config = dict(
    hidden_size=512,
    intermediate_size=2048,
    bias='all',
    parallel_block=False,
    init_std_up=0.0277,
    schedule='wsd',
    decay_fraction=0.716,
    final_lr_fraction=0.0,
    train_tokens=609600000,
)
Each number is 500 + 40 x the weight over its row's rms, rounded and kept within 0 to 999. Layers, rows and columns count from 0. Numbers have three digits each. The size before them is the row's rms in percent of the matrix's.

# layer 11 MLP down (transposed), 2048x512, rms 0.121, rows 1591-1697, columns 64-127
093:494442467516436438511514528455471464505523470433456533549494485490475498461504528499543503488522481535523481525539501480462537493490558421502501469499442482527542541586517522564552567415455498
100:468496460466457465500543536504459425556518493472543412590477497501543455532451543476457447479522460545456503476487519526499494493491504481456465454478455521478450513588488469468394500516514512
108:506508465492542497516414479559592453532491515475404479527471419530435445501515442478502539451517493467463523540452559505518501454511560535560523552465507513583526524533506498496476445546542588
104:522502499544532466492537423579541488462537499456537557521504569488464506435489540468535565550463458493582475491496451445579530495531462543469430523423611550450477475492450518527523458507565477
103:478549464493534493558588547483501612559523535513591484526495468525478512498473493525463573521435464477526516439500445566490542539494376473525517498505558523530522540508520490477507563601506517
092:519425445547563479509531474463541501477486461559526506518573503513434473473538509448542540512493476469532484504457550520447509454533502466436465512554489514446560503451494581468480532520561594
098:458488581482524478374527589477447482442453541502444542437480522425496512537441454469508547525570517508521460522487418512533550450525489548510478598548579508464510490409514514399577506432562516
098:508465582494442519535462487531545483528474442481456502565535482475537564537499586461536500541480533530459540489513461507457522535515524488568503446484484476523498564509508487486435494512488485
102:496500456541453505531518518518571544477479518489549518493487509490413511444498528496506530472504484427460504507473483500457555482460491457454451527505522408604521521472520527519487578483442546
101:510545513527533491456459490459464535576497476484463541534639441505493407517424497531505490467478407446492517517493496474555486516497457542506490539450490470446408492535487499514488531446486475
102:525525500482517540539479504537573524470486495498566548463532361438523518458573531499484558469453466413505575537532525491588470500507466508503467535473497493483502463412509521464448500476435538
098:494491491478507478522477544502514451533474482513495531486593542492511560429499541467501455569505478457516510479487469464466517482479515469431482550496531465500484476489465508492490478413519539
097:479442466465490461467413529477521550512517514478560490539495492533523451525414444523512437436472507494560522505501436535429513520514497494494549515429512539572494459529507529519466531485494418
118:518524433537505515478488483534505496527471526490521503453458438477461511520426504574453476505511484492532549494438539517458525492465515482574602510412496470450575477374477532439458493476520543
093:472543483507470454515540517498535393468535561498503529469469481448504413552519481481510437473479407529545547467525485448501517516485483535605523434505517469572532448456565516470459510438527526
096:535475432500470567512569454501494452503486489478453497522563541468499552424449461506493491495585419467508539489518513474500569532440499497430518492460544475463499577412443445461565611548464557
095:439523509535504516467408513479607509554468466508548425478436473566475481490505489442559485470514533541477445452475538503511538523468495426528463457525570484509550502471484538437482504507426481
096:538472488562566529471510498477562428506486460484517404453550508493489443487520473488612504461518504499447410496496504490456500518548468418440522453505470514457488551535523525519494537516545485
106:502549466466546532470517445480537503508531545508477454442455529558536479482505493567437492604425476591420443451456468490518499505507540471507433492515533456501511451455448557506408487462476578
097:523504483509546476435461521478484500494500434542453527580526499478466505404517511485489554452458460450545525521544497533463505470439500548446549394536483549539548569507480535521573458488395517
109:513502457458504510429489515469556526488514536465470498509525467498480492521428461523521467486423432557480508488513515590461547502560501455522572471445493569525485499427508520491440519553410541
090:518473487488532533541420462559530508532458388519508425523496565477495525526507496530489525510527518502537443483533500489479514496491424449562475484576527516467445490467507507472433528525452492
094:515436521498493445494540509548435482514482535556507532417469441517442452512523517512565503534453478528525522495468538445484551503421479464491492537489478489465541525586446460506511535471484562
101:455515499514525472486566519540435501473430496488438480513491441474515519506492559488541489502517541478463467454551473545437469491397500527503554552477533459515514505445495489512515532522502500
102:505484499506543485508499513462550520487501525500497572516479471498545513445397488423455518484516524559435469475414562478486497474488441476504539510490512447491532460546531508494479546507499423
105:487500517447462463474492471500380519520498500466398469385519477546485487533481435517529491475509495543484410469560495510489509487440487542545445556572403542500479476557514539493579450476428472
100:484518507543502521434483472546521519455514574527453532540492545590490482486430507453472506412505468497563490464436451476528500489466458425427530468547507460507485532505546543500523522440529456
101:515535517492494472481487536476451468619527483453504485483442464445483526460489565468463460565498490537534577490448576491614472427426528507563509520510465456516514531468427486441504522451477505
093:541527526501509426557511496504460512553486476490539535557486502442582445492484490496491530533450472478507475582507531524500509485484476501502528503493507488490508515504519526491564499401489445
096:454474451517458616526552531561448509478538540493552476451547486523506509516453452580490525547527491475551520566470510539562534474516535495502424467524478499570479442435522513495459560482485483
096:546520502492420515444595565521503459435505469505474410564552457501508566546560519481487507550533471506520457516534478499492505457509485545445458439477505488495459553429513477502478510465467480
106:555586513500521483569521530475462499540431486517596565536423599461487437480586493498476487476493477472557565507503547472519412460517509534535535534550487488539454490509496496463438566508519557
100:546488560526446523383521519452438524544460466470575467533494540563512493520536462525485457473446526414599473487475467559531500495449470503477492457528507504531468421442503507454520618441547492
105:547422607525444527524539533540520490490477485445522539531500549501461502540444616525452571473438458507564511563484482526508482487470504482472455518493470530478477516434497487523553554545512502
099:532500524477491523494541592503503481444492508480538436468467464483506482497516445475526581538500506484454478496485606473463540479583471497518504530455494471472543533485484537518439515455418508
108:535501464484460529462504514553534504523498512533531544474550558557550495463509519473523523582572495492501465485406484489545461497515429494544507475473513474569451525571415517529485481512509424
113:521514530493523424521517459503511485511382568593448477497462460462458488494475511597501502483585475510506488537472517564408539508511531471486559473433461592454478503491529572501554477483526493
097:487458539493510452568541511476501471463456459495502479456520522473562462485367490466543430540527484449537537569506504473477472466500519570552499527539553438451561492514539494499542547509484500
092:497477473524414535475461533491547535521523505469490510495538486517533422453502552525395479443500495484484443480413569523530549490523504476404561503506479555474505553505526493478505493476485549
101:462445527483501474561465498439575563530454492518528508456458525534549496512486589531558538485507489455461432446498501478476434509426467435562495574472527460549494595462484508523460551580513524
102:467477558460497534476530541478525468513403491469472477494415505498482550507463500539489501511545455531495472512490414484525530525533501454571549478466545496506445471470480507449421522514462602
100:522538467493525455489509469471497491548592491490556559530537480490462509489513521529454494504503527533506543470524458566457559503461561427504524469428418503547484517469532511499530463472511486
114:558593459530501410496477421466518560503492450477479522515512518443486570520490542523477536492530394455539506442532521482483466490558563507496539501507515478489483572469544563466513445450545552
099:458435498535456473530528598508551502459533514507459490468552531454562464507464504449482536493582447480537500531538550466509509472566482530463481502507552461551510551377462504555523473464409484
097:480514534466593475509571459505605484446516497436499576522457481511486485515466414539420563529526445459479546468551543559536490539556460519459646547458478513537453530464491514474496533488571515
101:533501535509408504557562581509567546547512580477500503497452495572526488469489548487496461520509497553428446517453511493524524483516523453515526496485459483458495500431526516488441553554460432
093:580465535590530542457472515534506544555545489482531411518528516501424525494445460537490479452500626518495514433556521567521478505520502510493438510488553506551472465513530477507479503451543488
096:483453500522492482475476469537542485529486554507574424430526444499518516481512469437516515491501488509495492543530505508449523501502485570509442463489548537504500504451499588551501494523492479
102:521537494556517500467528502463463448439508511529403487527444481469518473463452404513547505537492491467541518429488515421459529458497489519576510426537591481458459481521464522531486571446529447
100:553461491518520506466506536498483494526507497549556483476488544489471529366419430540463558521528479490516589484507458495492506485568550509489461475568569566531559460483549515479510469537518466
102:576553439531525517491518473572540472409445544522513459490515524495513537498549499512391573487530465473506600528488432499503520492566494580420484516475547464482485469458498587459573515492542470
097:562502544466433499532444510443468535471515517535549439473472551424516529544506553493525530557471517471572436524458482420479505467470522478498515447550508513488495422446541532506482490516477479
090:461466471500566503500487478514485562484497504498456505588514539524529492547517509535502563488505529418527565469501550487525483526578492562519499513506508498466488439484482504455499555544600523
093:449466545526508537498523491483487509523531421466519455529545531470523537430539423465506528437600553473510498409480547543495537491520486474542514460465521530565481460523534513516479475481557436
104:469611520585483506495521476475476451530513564515503583518501433448554467499456493528491522514490498514468507517476479510541438518514506458516461531545472524523489453533519457495498586527420464
102:535506521491534405513509494521508553534496540437521482496570505524502504493512412465510560458470494526521478428530547449508553479528543520543445543460527533468488464494592482524510465497526540
096:462566510511505518574537516530486546426492573434489511527530508493471500537495507520543501514527466493549520523456497491505541451505530568524560530572444525525438449457450535607545499476500500
091:548541574546473456501533371411526504488482549446470467523483479527437464560531433559547504432569460490462466558434481500511540463572464434505528493494479597512532489487510495462486467556533561
093:561614525447497459506428505480524524476481497458512529493502457519483496513478534503497475501477511522595465481487478469411448456527499525527479564545579540533480521394439452560463519498511526
096:587549547535541501470493433498507516408511480525484488513463518476513500535483515527507532485585526471523524510476482531470494569451517514486478502484477512550476564509499507460541536495465560
096:572518503475476555503492391524573509605513579533605479505488530446470472537443514536507525519437470570488502500469466491491474475523455464622553494411543473565496461557501477465419505485546557
094:517495506576520449503497545523501437475441498483507592530533445494513503458454490562506492525516404466539493526497503533516471482495533575487462403538567488485501543552510460441523487444480494
103:485511499498581500531468524453460467447550549465478488560479511505540548503460430530474470484457497527507483434510483472514488494474533574480472464521435450471496492550506485455482488444524515
095:520604512543552546486561480456518455533486475503558479495489538512481495495442473545476482425474527519511547480513478490515483460547489505596434572510523476496512481428487545560475525513420482
100:495500425427518437468427488456535480501529422487499547485535503538550529537493498509530426500505526573438466546502493465528468484444493499526444457523529393459472567451520480534470468454496525
098:517478537461521558518505495492460518506502475520504446555524556524420464540572558530416513545535521528527480459392487412496524474471500492497552479495504509505481519503452489511499457538577469
098:477547479576526503459479473475462566493520483486549533454482507562520424437476531542459510520506493567449453530509505450442439489523518543491538470491448464483502567476518563469566547553525520
103:452477491536497499484485463502596502472534511492586450569576490511476554536456511515536456562416507524499494546533514507478577490459572518525497493512563440466487503475477540490538501419483472
102:501584526518485529522522508539498524508486443517495491518468442496484510401501520501502509500496514523534472535462480479485483539434475497461468479499538516496462506579421551458517488508511521
094:445482543498472471470479424500491484517464497486530526455466533471508469423538397494504473499526508496464496458562510467522539464456507487521499491505566480468445508498425471546436469484449475
092:488541514476503495514475545486410456531499499522484491453537509529539454543528443548493526489572484580511468576543546468541477539521455507496478490543475525502496554475490487538518588550500496
098:447505458453483456467426527449538485500551465534448435538472420511468483473476506529462509529464498445544499543526532531439487468501480532503525446498492468444495511522423529494502495503525496
118:451420501462489436443501460513506514537512659489451551424461496506498549492479500491472428445485477499550465522440503532504511457513533513439450505481466464508533527490545542468490496544438539
108:524520491457525537544448536468557491525496479432539523494520500532580548467464485488451473457518519480502496567482593472572462518479543491452523466526545454554523564511549529551486534476551493
094:454504497539559436500509475494522471564537489482554481395484456516491455490496463510460474502534551495493506523444501475547500488485501499430452483472521495550495472439505517429519528578495484
097:423539532528465470460457466547486572495515592494440495496473504498527518512515481533504519566469504502545477523574504538450519506467513465434463493541466481451485569430558497518483448460528501
090:421554517450464423493509454506456524541487535486564492421514530465514499470483445480531527466499522487455521444453454423491563509539507477436542441564473522481481467445517474538485501511508485
104:456596461491465388453515525596461528547509440474578491553527454507450526512410558459515513489513485490534467522491445424483450517445493536556502502532486478507498424454482483507481431522472490
095:486573466543456430500587552510528550571568512517510496554504492394498495505511455466505517559603498528452466510490520463529444550477524496453564477515490539521493482585493503449523423507553505
100:538513518496518452465493508550534497538548480516516517404496445472509462524504506459461478526502432469564530465517512471524534435557489474464506476441491467501437569446517525424473500480480456
100:539517550554535504455474475507500479466480535506555466488503524525453413449534473521519474551539496474479532582579496562434501529487463455478449469588563467476460478417539525460503500414568547
104:505404528527465561556500529553441470551514472482501523465556505457519474411485485534478497552519529470494459552539453441518534553561486546461433530515527466504533442449509518496540485491512437
100:491501580481466539520513527540462528441568495543462496494551495488531537478556549503478420479524471424466569464457448466478538462428566464504478515479550505494511499526580442413460515523554507
103:539541470498509537553563572520437469452559513532548490540452462500469482513545590525511526560471403507472476487538463554451533488461470441525444496501420428499491498562549548457499531538528473
097:517546484518581520476415535411529454479514416480544518492495502473473515550488499522475453516493458477543463458497450484455459515487501535515468455550522515483466501549469492471513429512543507
103:531517541493491542507459478402575558492501568538477476550478474523533489556494499436576547556478465465453497501515460496463483533417482464426509610501609491515393531470550432393529499481477486
102:543477575440520517493542509477476476502512514482504509542544487528513519477425523490468497506543419482472480453507460490380522478479461561528445532539464471490582524449510515511502476504520519
102:594471447500470516474516499493467521484512488560434518493446466508477484437522477528453431523553505524489533462421448435534558483509486471506497556595443501507425549424524525495481460525455506
101:496512503499488516533383435501538488492532465457516507529456514534558537462490566517534544488575469461525513415483499484522463588519480472488477503462509541537447453543524450517488441473492532
106:495488527498474473557511487411451557491512531485537469503504494460461499513510494514555407541483509532504451490514529525416481532470521464497515528473501554470503516539527482541507440467486436
099:457524583562536432546505498429492519481526510493522512518436490490526440489494396479479530481501483498484508518460540562503511500517575524501529554457492537549464465462544441564487509496446454
090:491534499508496515473532550469465586445482471548507494544423540496578487452501434479510510527496460557494473416511470439465449520478523528507562476536425503480486518505499428514506531485529514
110:420433559524469497507520510499563482511416481516484499478506530456478463521537455551518500415513468481475446494510488497453537476477460484528566542460569498469531532436506510484479545564499506
101:429544442489442485476488479473527530587457534586424524505498416489504472477482459572435524526505502491487497477475511474517480505534500487495518470573527594497576525481483433468569509541527470
096:551502564509395520437473473547591508486495481487549467550558455526553465526433475425472504530492504482498485483490463549572501519423492492554496505487552559504455502545457493492549476542466596
098:540524516478522511498490506408514571605536525504471461488516460537481505558506481520523446480548526529509467492439489489529502600401552470471488547474519487522498456438468468425497532507590476
102:619489461457442497479513458555464587421516528534468494479506491481529525540509510473468495555487476502508529570546495527540557462550554522477516497513530491438517495549461516461375497540473557
102:486456432554539448469566531500473442475519490510443485524513526377500486555472460485508471502441481488427463517490562592511584421544568620507533544500559533435543539482482408385519486471543477
100:496523515446469397458481513501512470505552630445510468537508496549511460468501470453445475496508458510498516538494428456511478420495506509493472421486446536503502532449509449493496543502526559
102:534453432511573476483514542493496498498543464550544508467559560467522541454559558520515483491433535437574521490531514482529551516431518518555505453492429505538489530475544449516492508470528502
105:546435494594569596505550457447546518532517485472510502462436526507493563462459486459520488491462478493517506499498575485405439496482478521510567488504500583536508491467512528512491533462479486
106:534514521481500543466564488560513480558477531578468433576533493484458482534503526480497512505512468483450523526420517488445550427484463522555486464480498429493410564525421455508494507531496478
095:545537541484454436518496509448496492544531557545479559546423440525526492470436434454543476518508515480432441598543551474504517548504516533437519575472509508549519486435545542520462561510553542
103:554447447469520508528467497512567453473471458506559593497458452595518487509458556523523472461467561481523406503516534596531519546476447479496550474526452540481506451489512513460505456499521504
107:422511578455549488515464527505563444394495547477476524514510409491516534561586519546522514552520439498517469503570509462447460516530512477490518539539534522570492475490478511452501460533494558
089:486502494487486472501513480455501482476506421491443498520581477549524516399483492571504444444506501554500547498501511532517507491496512501518466490625534528473468419541522520562525507487463552
091:500510522526447465522514494455447399572427483513494531501499600516458523531557476554424451504505537513483520490566491578619449481467551547536488445505504555521435520436511493493491512464492583
# layer 11 MLP up, 2048x512, rms 0.077, rows 1592-1698, columns 64-127
099:478547564527480466518515474588499505508497514484459496503546451496510493563438545500411510415504533453452473485537422469492514493485466513544472525459526529488531461561542578543483421577488547
107:516538454544486472550507508493514520442561543454482474613458496556412454522478459495488467557500543533490498493474480493534546504504475558493500565522388485461549545569551492564489490574424544
104:426521475437529514530480574533507470476543519487518484512491449466548452562516528494539540488537517526535441567517500517564472491541509461469488503489492466493491509537446464495464557510496526
099:496537501523457471524479555477441542539547557503529518512505526498451510515527520525493521527566553545456538484511480466470567532472439505453611481575485493513535490577476515534501467510442476
099:457431486496445519496526532586560486487477464529508519491438534490486487533476489542483358524481540504508527490435444503513480468514506528501497522536499570473412465536475515472458437463470442
101:531500522522525539540460549452520510468500513457496447496478481506496464421489522505520501497513527594513465521509518500481461488479470487531509555572485499430533515512475516490597449501507479
103:475524529529461437530550510466473469532486479550472493449523514479550532473491526537494584543555543495503512547496489510521464468500490495517586516509440541482486516503475507539452567511507519
106:488588471498534595507441491461513526535475471416518431492532515538499463471570464477531533553560512458583485508496545530501493525469491525562478413489486489479512506481515536497516585569531466
100:459440453545592532492472500570482530520550516453483416555459486451498490434531513515429503511537518435575495481535451470483480490508437518459450491470533497473432492517533481449517468549487599
097:505503581488473496549386511473577517504492493548563518570546465501516493534415372548562485469515492603523442473508509531486483526555483514459473509510569548454455374451504539537553548511479524
094:484492517516531453455518517514490488548414441488538497435498511458566485404494480477488444542438537503480536495496481392494478546500516525461525533427538509488473560554514426529513569515583532
095:491476496478494554439422485552482497571570471544480584486494491526513438454489518493484478555516423482517470545543474529545488575543531469444493571554484484421523521581496540528471446586489425
106:442478506503545595469556495489436494487493505562473477538601487425532557513471455572542479483508526546558522492465491431479509539485507567569576485462506468476485446460494501487491446505435513
093:507526446458467524485516536516549457560504528432474496432498497537599480598511424443475486524492457469457443486492438564509522454447461521481449497522537517518507527550496444554465529494505552
083:548475488476420464487437509470502429564488501533416495466507461471420474512417490475484497566488548428515520475488518517457537538534490518508482494535495484467452425472558509498501575540377424
093:559490446572484478566447466495479545524501479467509502483527477531564434440518551522477457501441528544544471543570524477465453519486492467497499504491443490514557467517482546540504365492489569
092:596523513493506481501509446530523472501472469468540520506488506566486540507447536496404464439518586525498516483526484496498473537482452476495454501572424408446493506573498429527510492487466506
095:516431451520460486491442487492517474478487448471483481522467486445571547473506498549543498459504502515482530531469542474511435567551546466536554559518531526576504470477541549547529549516520509
102:535538510448472456505525524413575426480567489524461531399441589404491493467527543549447473495474493521470504484417469470474483464480471508473483501498488560472485476541441498508489456506475552
107:530423528447480540549535517573507503539520501522569538551549554499475467537429462528480531488472504549515583524511498486501515456503442529511499471449506463453474381524428540540418515482531460
088:498528500493502451509529447486503425536555465568476522513488425488517541527470514515523455431491478553497554457405459534551543498440496504525584502499554483471625525460494483515521528536551486
091:477451512521533501546566452554468524507489491508468507452548485428476453542466496542489480502447466487490521494573483524428533537517470563527447392501489553466484573539412483481500510486514467
099:442519504517502511528499620449520463626493486463577494510415514538509515490503466499476489475480512480457508451552395478459510565608494464463594460512493516510507528469446570467585537498502517
102:516443568504582488504487447441475527498563502546480515428474500476534493479512530522525550500531536434583485577443509443440557519521511560491511414537426501501514535552536448519530478521594475
101:543494397474531546500487467458544424490513470454553496405485512472473492444472495529422489510494486491510448554542498475579541540510544523490524537570443487403542481479476487508569550543491461
100:469470531549495500512460427444511561500495501490535493538486482460440526504426546450464452483481514562521479545524470560457467431467539526503491506529546416487429434530437535493475539532505527
105:515500461486525427417542482555492486573503579588518433514429506449506555553458554460481579530400507487497498512499537556514537520469434520454525510550572484493478499475460505529512511572501486
095:475503452522503469472435506463623551564504517448556463563510468452470505422510547494518566558490495543527471472506484497509495554514543445509452514493539517508463452535488483512525514486525495
093:540515547522516474469429465507472619526474515463499515463518480470534431541479493477439469469465504479466583500464558515474423501485444465452565541514509503515521482535565470502560522480566512
100:542495531521465483490486494545473478523486524533468452440517525509442490458469502486526489458488491556459470516494440516581467434525529415556452415443485485510527527470474446548459446520462506
104:490511502521484460493440598485505559456496527492521555557525537527516505572473490408455441437482445454484522451502508513504528466493510646472499488553620526567475466516506471515442541471506507
103:490523413493489431544523542486471495519512584449484515512568490518493509513507501475388531510480504461506522497486513460486491488462459519455470531489490457574529499506546556502534551481486517
102:500454486513493538534436522451560444558456535467502510453500523517536448520461533576537437487491454476520461535519480533427446541477521536507558488456513577459532449534500494450458493475549454
098:460511452436543521471533527495490479470532486480509560517528397429456534482557566432499428545447542480495613502523535501502494552536525509473373546475515448457541520454384510512489586521475514
099:479548545451501516536544470477443473497442538507537508526560527402640471550500494500563512521554490482512487544456512458441537454536516555536488568512506445479474525473469535521520516542530433
103:514489522468511535492495488509450479518496530545400474533507476360511497533521458488511448426524440532542519485493545531445532467481500591449588542475558541496486456545550610525491563567528488
103:522484485528484493491499481493503426553488527510445444477508580477475494413488538536490475441502567517464479491460511517479469516490516513515565477536487544509522521499484491527469467416600534
100:554516516469488498553451553532500492487515540507445513534450452509556433410511570519482501507498478439493422500409526483445479487486527500496535524489493612467501489484542568541584488479430559
102:549473488506525509505452480507460520464489463522494496462564549497543471523534630497519525476475425544491415462547501521532453464495533513560589531430497494601513507483459465562430418540494518
099:496564457480588473514495522491432527529449554459436537586448488511401569503497543412492427520461500553545585521506548475438481521509487508507494481444377475505539540445512527552515521449403478
100:501576506499580552518553464485516490458487476508502479538465532522519447539511517444520453503503570461512467508526559513479585465575472442480481485487518427489604564454534445488537436506471538
109:475504466531544450469461499441485557513452506442499481477507504451528486522508525496492491489383535518554471519556479476469490545533479525540578501513513439464411541530568559541523430397517555
090:515505502497438453445511467559552542507474423509477484506448538553501521522539458464458502542455526538479519487421473487543481535511424508455543474525534450457525424448518466387516467462509467
105:493521515476494569476494462507515556514482493395542493448513508493472559563565491514528470515524504549541517553484478491466464479569506491537500529511518504536517538525481495476548442422531501
096:466451589564460494516515496482469484471473546459428575433484523483537467488507473522548523479478498511555584486521567543489476462521530542509458540550506545536569455483598491509479536529479488
095:458508434523621475557501454495516455536541505476494488572546523460443497461417433518487477448465567516487519520504452454511499457481537464537507548556467477421432499505569560536488557510516430
092:508516470535511503548473534521538428517488430526518469536464513558421539464501558478510511561430449499505466479474482522495500456521514470520567498483417525470488472485526496491502500499563518
106:481440571516529513538500553517509458458538517450492447536519508506528504474469472445474482476505546535480595500512433560446557625541596534489474485541515570487531539528390415539457529430550512
098:453514445540484482471510478460532509511536527499523529491549488568567470531528465476432411535491444458442485509473485502509549519534392513456555421539532471479554379533574544478445469513530485
097:465470419509486490467490474424487504505578497471506568441503498483446556469522531517585439517433473482472469412510441483495453492465469475538522563559532463493557461475517477475451498541484583
097:528505547541499473523507434553466523577575432483527422470496554510554555567467505457520472460505484518530504447467483480536547476430463587513522509487523512584527474469466463534477540454509482
093:488491527541513538498434499503542491526509451514434449498482500513492483434498543461484560508485550505506469524493455503398546572426534498504482461468510534551497540476468570519505516448499561
097:413495496508492567491467531473507454453492495500502495490541488535437570455574449492558627518516562551550435565547435505467487500520489526531522432444438522539474560537531473507519548518518559
102:568463526519548531501481506500523497494496507512563433502469465453452477456482464532461470542502546455532474506495541443528451507496506432526481498460518471469507477536455515521467472544499539
103:472519446521477517495559545572552530549518483488475513485511499502436513475500466400405437460510514561478514466561576477479518508543407489565381536470527403562546484488538476553480512621542508
098:513479550430551477499465511543592517571461544485457494483392490445453474456558433509587475417551482447560524465551443475489502464530536547448528464514544585514479482499455606479466474535519498
097:537512512420540493631469451477452419537500472495494507506488446463513445593477514521517552450522426493487507522569452539490555520459504443521554509499513529490560452501487574544615480510537516
098:511492553480527521507493511452461524502554460490469481453531492495576505439460526521498490514524481550457528429449488531513504474515477451461528511453488584496535523493456510559522501521504535
099:517552503463509524491521486492489519464479538495454474473477572470529514441526479571545574470544486484523508493484507422529547534500472525466498558464498498554502500524519485493469513466443483
093:518453552520473446516536430568535487540526519539496516536513449499543499468512515496490484479447480558500500400537497427555531473522534533418547503439514515488543473543563544472542485522463464
094:533487527481464498541475499499565446526506540514496477519416430537511504464497574438546514509440430486467496454574478485500448536459542513499510515421441482542511579485500523512499522555481546
107:469489441497553512513509473457481441416629406482561462555524494456463489539496564498519464492489489484466477481499475499528474518554481429492467543506465499548579528510537529515505455481513504
092:497522549500459419520506483598460464497530481531580444476489566521480470501508489488571504424492486546502499462475585460495460448567494558539505498433511512457537459602465455504519521534527581
100:499489572496478517556451487549508546551502459477514446495504507456463552420505480463463501507495528566469509526488439579517431496560521480417496495502486513508514542536548523463536465503513472
102:560479482558537473555480454544519506610476517485496492483505465498486518561491488433520518525450515428563495482494545544552518517548459466503521457521511514470500500551528466483543523503512471
102:499487509508460456473479500528507519526511526500529475506562530455533529549474441450521549478440543553533461519555535537558532418475464474466507490486491482447448497504480528519517445488485561
100:536457404430481575459513517522530462447395535522494503544531489465484514483514546474572528488467474546484526537543586419471537478533592585457502568543519517506595534529548464513544547494564525
099:484412481492544490535467447524515442516543422497507481531474469486505544517573531396534538553531509482525524553492486462447459522573485516451567525476540543469513450554399527555537596480523421
099:413468551475499512416492514426430462506491571482503534549453506489509511483443531464476443485535526490474536562524515453497509569480499453515560562451455446451569504508402464492504513454504488
094:491487452558507512520486535522514528475452507562495490493451507483424471508473505483516512476458490496497508500451468498542532475466484449476541514460527505489468465539553498477513495538474500
094:481487499518501484480522455525533467466510549507548486453508549553520494527556485511467558503473532470472526500521509497474471466541514542464497499494515522401430441531547464491537517559499467
115:494406489447553502505478469451495532518539529506518468503530517421430558496543561497493452466511488503559454518413463436517495478507525589485455488477540517487436512562580453530505519506475493
100:527617496491466582522468515521505491447464466431498526535520530469453548469481416437506532534478514593453471531549479483568391474485483491504489523526481501566542517511545448521501508497437516
097:420510502526513510501468462591487487530501445460507508537498458450507542437466516510458532498476464514512549446489482453461505450573502436538505504433528511504507435527499444487498515422464472
097:456456558469529509483512496462445560508550483475489509491507575491455470429507480553479582520540484468476535506508598506519471510483536511486463548539483479506439513500541462578470467412470441
098:519475483493534550538505434429466484431568468471504484539465487544445489611425493570550504511447442463522453511515559426517577536517494426449480513541457520507513470564479552626539514497475524
109:493545515445498467417562514521506429497542518469468500535480536512499521478535542562552470526556449526499429488549516459479479558507463474564520530519475458486494475594469520476516414508561556
093:501517503488482493508501478421516527549483593450500485518559557474522538458590497505474449503485531560592472461498474465521434511520465472483509507489584475493457463463485483464488596521520485
099:497525483488518577572552541507506534456503492501530497458469464501573467460528513502528470503541537483500551507426413534463494470521557524518545516459470485467518550525396490507553510432486470
099:516473507565493529433500488467435529589503430584441476457509447483516505470461541544548504511489528430520484493493467489545511461474456421620460528495464558531500463559489504574481511587484528
109:488522480538544464510471475475432530441486534445480414551521452502504539542558470526501528490460470460496512569504477524579501557476504474466530492481517476418492531561435499510547449478573516
098:484485522513439524541475630439525492478575518547520548462518506501495527499535530542510449446458500466411514487473517445529502440470576479519460529466512555524453508512506489431578423576528562
100:437562486500560519455542482493559479498472512508508521479568535478513504457467564512418461540503553439509483494489515556485423457524489523461510483497449475509447456516566521546513525511445441
091:492436533499478480534493584493524549478503545632555461434543525482494547484573527543491454474562461502455495534477476491443472470434525521510592449517495494478523481427517494479458519603502515
100:508523492455516504548478517501566518512507533376414484490496585434498441468552472437499522483450444472540467499493530541423528523490462554490540570532498483442481536455451489508553547493504516
099:514407472528520503579557433441494584482576559550489486449467519510468500526458505433534458467489481539586503459496586495510517533570506505469496575508517536492562449540457504497508525510494531
096:487474513548461498523403524453559570492527505539464499459508487537481531476503512482445517515527488479506465495516453471417504557474485489508552510491504525419549515544473480511512498531502495
101:426552499501450454410520484496474482494518419484452475548450471560434519492520506506518519493547507524497561523464489534448457570481413456446536598457496443494467537571506607506481426511513479
105:559494494491442503517464567499533458476542516475517505460414480457440417508431512529502518537638522496450470578484502561433534539501493490519474453482533532459559454520552465484432457539427508
097:449494420516534528570535468487481475529441541456491425547489435513491498528414528522558491455471575482486550548443469479474486528532515495521504434488430515472548493464567456526513477544526422
093:547499476502528610415492473542521519489491528494482486441417448503569530470499446479522361537426507464527427531532507464461494537570494516459459453507511521511528483519515501476550524478497448
110:440436544450470515491542509414465459534534457415448509453520568426469463471457499494464446404511563501471479443528516529494480490496486468530524453515472525473511548488516531464542518545602507
101:559435503465447499500495499456506532550501471460416506547515494497516537590435497491402495478517441542524594502482543402486499483479501478514602512570515495510456515454488544592487477490483543
099:492400510442458533505444512527466511481520491551455504520539472523522490475481506469533524457512502447498496432498406517469464450512491518479521585401478512486462465509486561495506474444474516
100:486502483530529531496550512466536516505519535459500486533402530496484541425557457555468517525590501412546534494502438497534516446498518520401462594468558449445486457490555477548481483467471463
102:488482535559480486456409435519464479509586441476441521539481492516461504594550468539492477521482435482541434457526565490472511539497450518477528533552523525531489527474470469546494501475516387
106:490537527492481480488529439427410473550413536624483483490540549434486500513462480537535552524500552511567393491475527414516465492506412505502486468521535550526533575514574529512592477512572581
103:494489429482488469509560529526504441526467513476511525495502528544502556493518565506498487521510473477487482492483515476487503473501447467509538452464443469483466448518535551511437548534546509
102:584481580437506573452495471583476490464541495511463510540543538492517498438507594470454498481449482471511501408535480496492502524498527492463526445511524546509469491472512521488533488541521530
098:536478528512417532458516509517499481545541496557559452515461528528509420400454568569516456460420533533508526506541447513507516505439508515497508454469569473508467521482562492483528513514542553
112:499537432515465433489582549511436433497534523524488457571503443515461440446479561507546504558578476514504564528537476526507479489590472505548473564491497438504465546552547506522460511541459508
094:411488490500504517578548408485474579526559500494503464455529466459533465476567478574524452459541585550506559537516464480553427578431491469485508376498485405497535511505541502484472555466491489
097:460451514518467531482542487507538508529504527518502468531485453509515493560454475527420468523488566497504498504517473432518547466526482490541549498482564481459510543421471492501502515423518494
101:516513529479525540444468420451497453458503504518507475483503480437552527476526498531516467475520508450444425542525462455451524514526487501432533493528486486473483508521554522561584537542508464
094:485533430467429463572462485511537401409538482489488506561468516410509488540488544513499515517470543499528516548527457406512522464590525481519482561513490483473534436493468489495472521528514457
094:457498549527490459538464492445495504481493491487488523528519482525535448573464574519484545441505493541518416481444514481500531526501503511494489494450472425575543503524535490527451503507490522
100:467577530467502492501521554493525508384522443519479480484552512470560491543440427511519481521481534462571527542490499414500492434484502498559516471511492541473511493499449582470488505574515457